Each number is 500 + 50 x the weight over its row's rms, rounded and kept within 0 to 999. Layers, rows and columns count from 0. Numbers have three digits each. The size before them is the row's rms in percent of the matrix's.

# down: layer 2 MLP down (transposed), 1024x256, rms 0.0513, rows 1009-1023, columns 192-255
# up: layer 2 MLP up, 1024x256, rms 0.0513, rows 1010-1023, columns 192-255
down1009 108:488467519554378475545610516525478486496537436517478463545503458476461533460503582510433413518474478503521583590410476509556509458519521482419517530482468470386384526427506555484438524523451527
up1010 090:445555508537423528450429601478570455490502543442480580570453446474341511571434510551411505479480483411495507475507562550385446520486447530473484448485453513418536498554445464539473441465538484
down1010 097:516556586518436563510423634550533518479409484463526470595460468502535490501512469470523497496472558534446534603454457534549536470408459545497465559583521485476439570404514527493514508487479571
up1011 081:546566488456541444619475463542553400518445459522570456604444541470557512581408434597633473488632525630468522530489432498476465495544522459496492521390508419499547517471408512515506359568564485
down1011 072:448469578566548560379479494368513553525569589521481509522567456528432511462598483466432529552352559359594543465530562471497524606473468500534495480569483519487520493532503465491463554419453467
up1012 085:483594514511457506488493400524478538482459531551550509468534490532527486419429535415466514435429402490546493574549630505513422573447411467476577556527555546531562453557483450488607553597503510
down1012 077:563542518573438512469533541468576479531532518510523497534477529428514542536568468431498639505580570565528501536515448476550491521505433531523540411533426540460446503415532438577510498463530441
up1013 094:571509528574590497535550577500447496562435529458411508494469486519554525464445506441467488519379474472540571528456575501456495508512505554521509433551444519460504541510472481515486423424484514
down1013 095:497548598431506523542428507510453518518553542492519565476530500523544516459568452454557471470601568426459490504516509456496531354394484495514445522490498541492464445482474508519488454489583398
up1014 100:430481393486449473491401542505517405468513469584555454474455434458565492490559527413439440508524526580535483557519539571507446539472456481533493484515442502463378585545501409542500575548657556
down1014 116:545478412409490468618589465496533486468477488466561502529442502586538527445499467468475425563508509489570480500441507528520472464465430460455462489445504448576552545512454615408516502535496495
up1015 102:489403472504427487489495508466482575491543421551567480488599457488487425606504507515589420434512492548587489425497555463415461359593407490535499637494566454484477495517619525476481452552541508
down1015 099:508574445549569550478523433488603457380441483442486479449523460471521533535483555506542528490434513494486544611530492527554554589474579455465609481527465469539533409503488484562513477466502470
up1016 102:485506521529522587535557489411475508487511544441474434531447502485456517577436436509530439497432441410368530577522449585431487469515561532516456483507476509445493529567445552598455428524435465
down1016 107:451556365533525580490480528482415529534501516501446582415527558540609565508551447526553534439435449545533479510524480478578590513511481470471514501462565550554384480497588560503493525537453443
up1017 098:482527543525516439544533568390523447468533509501558518543501485456434433466531438485536339494433479494464524527495407513479502385397532365464516505488507424434472504543631541555496558482496432
down1017 095:568499496526568528497510514510527592523406552553484442426487546382521474561462567450445470495581417471605479568537536482501479570405427440551474479482450500549497487548530416517501541479496547
up1018 101:401568583468525448428522437443508468432549445461476463583488468519529474598467594552474505468522560451450502465525546438569556434517544516501413468550446487466489534416520456422520412540432463
down1018 115:497460436470488560486460536462448446499517505603577533408422442584486484554459465506520436509419505497529483570492501533503501529567389469429558565492509550502471525476508510552477571397544471
up1019 095:535506455424462474438461451560385572552355611464472468494460440609420565557492532472464490497503513523498448444514534517443445454533497470515600464559482411451518466569526527543562474488470495
down1019 097:497519559466456387534402479502549437597589489450556370493578584408430510541495499547511512530419534509508587557549511534512385547537573512484502473511534523478427534480511470506458538462533510
up1020 095:581577481473409503566493518574358397556506446497574484660451501415496525550486520472524523497466464462626484540601518490482466531474543549542520498504429553413529436533471520538553486537427502
down1020 095:488442453419451499502487541439535514508538519495459468527465548513533509450477485565461496417566513521501510402500465472450553586537482495426496517541438521428485440521542522474448480505552460
up1021 092:481483550429460501505505491484478543442481521554595432492552488502511482538573461586514446550471434531459565571504394542476566474519521467474523538415392551479429538532445373456539470496470529
down1021 085:546485413530447530426502535542475480464475421385458631487431534485509543480416492382496567458485568421464523480486599395521435471490553536588547437483523403543530428462503562532558491545508461
up1022 112:496508492541513511431468499429503599458418517421504532550499522541610516447531480429435496409475564537495486445513508438546494509558478523517531504571510526481477401491461551422497509570602459
down1022 116:482488565552466436534564502479494507498500515540573408478425557516355492600441471458444528496492432450474574504544483550570516467439536580417489597427496582482519449521504504435606534516360465
up1023 092:582527355469536524461473553561507540529480444530542533560436477445561394422393573509545520472454432558450500543420503488527545421425460481538563471539473503539536485533427389531525508551459420
down1023 095:518461489566516459543444497433496532414486578535451435449512564416546432571467461445520452619494455508444556581525467477463392419539432477525395481546555425413516553519498553473472460467560491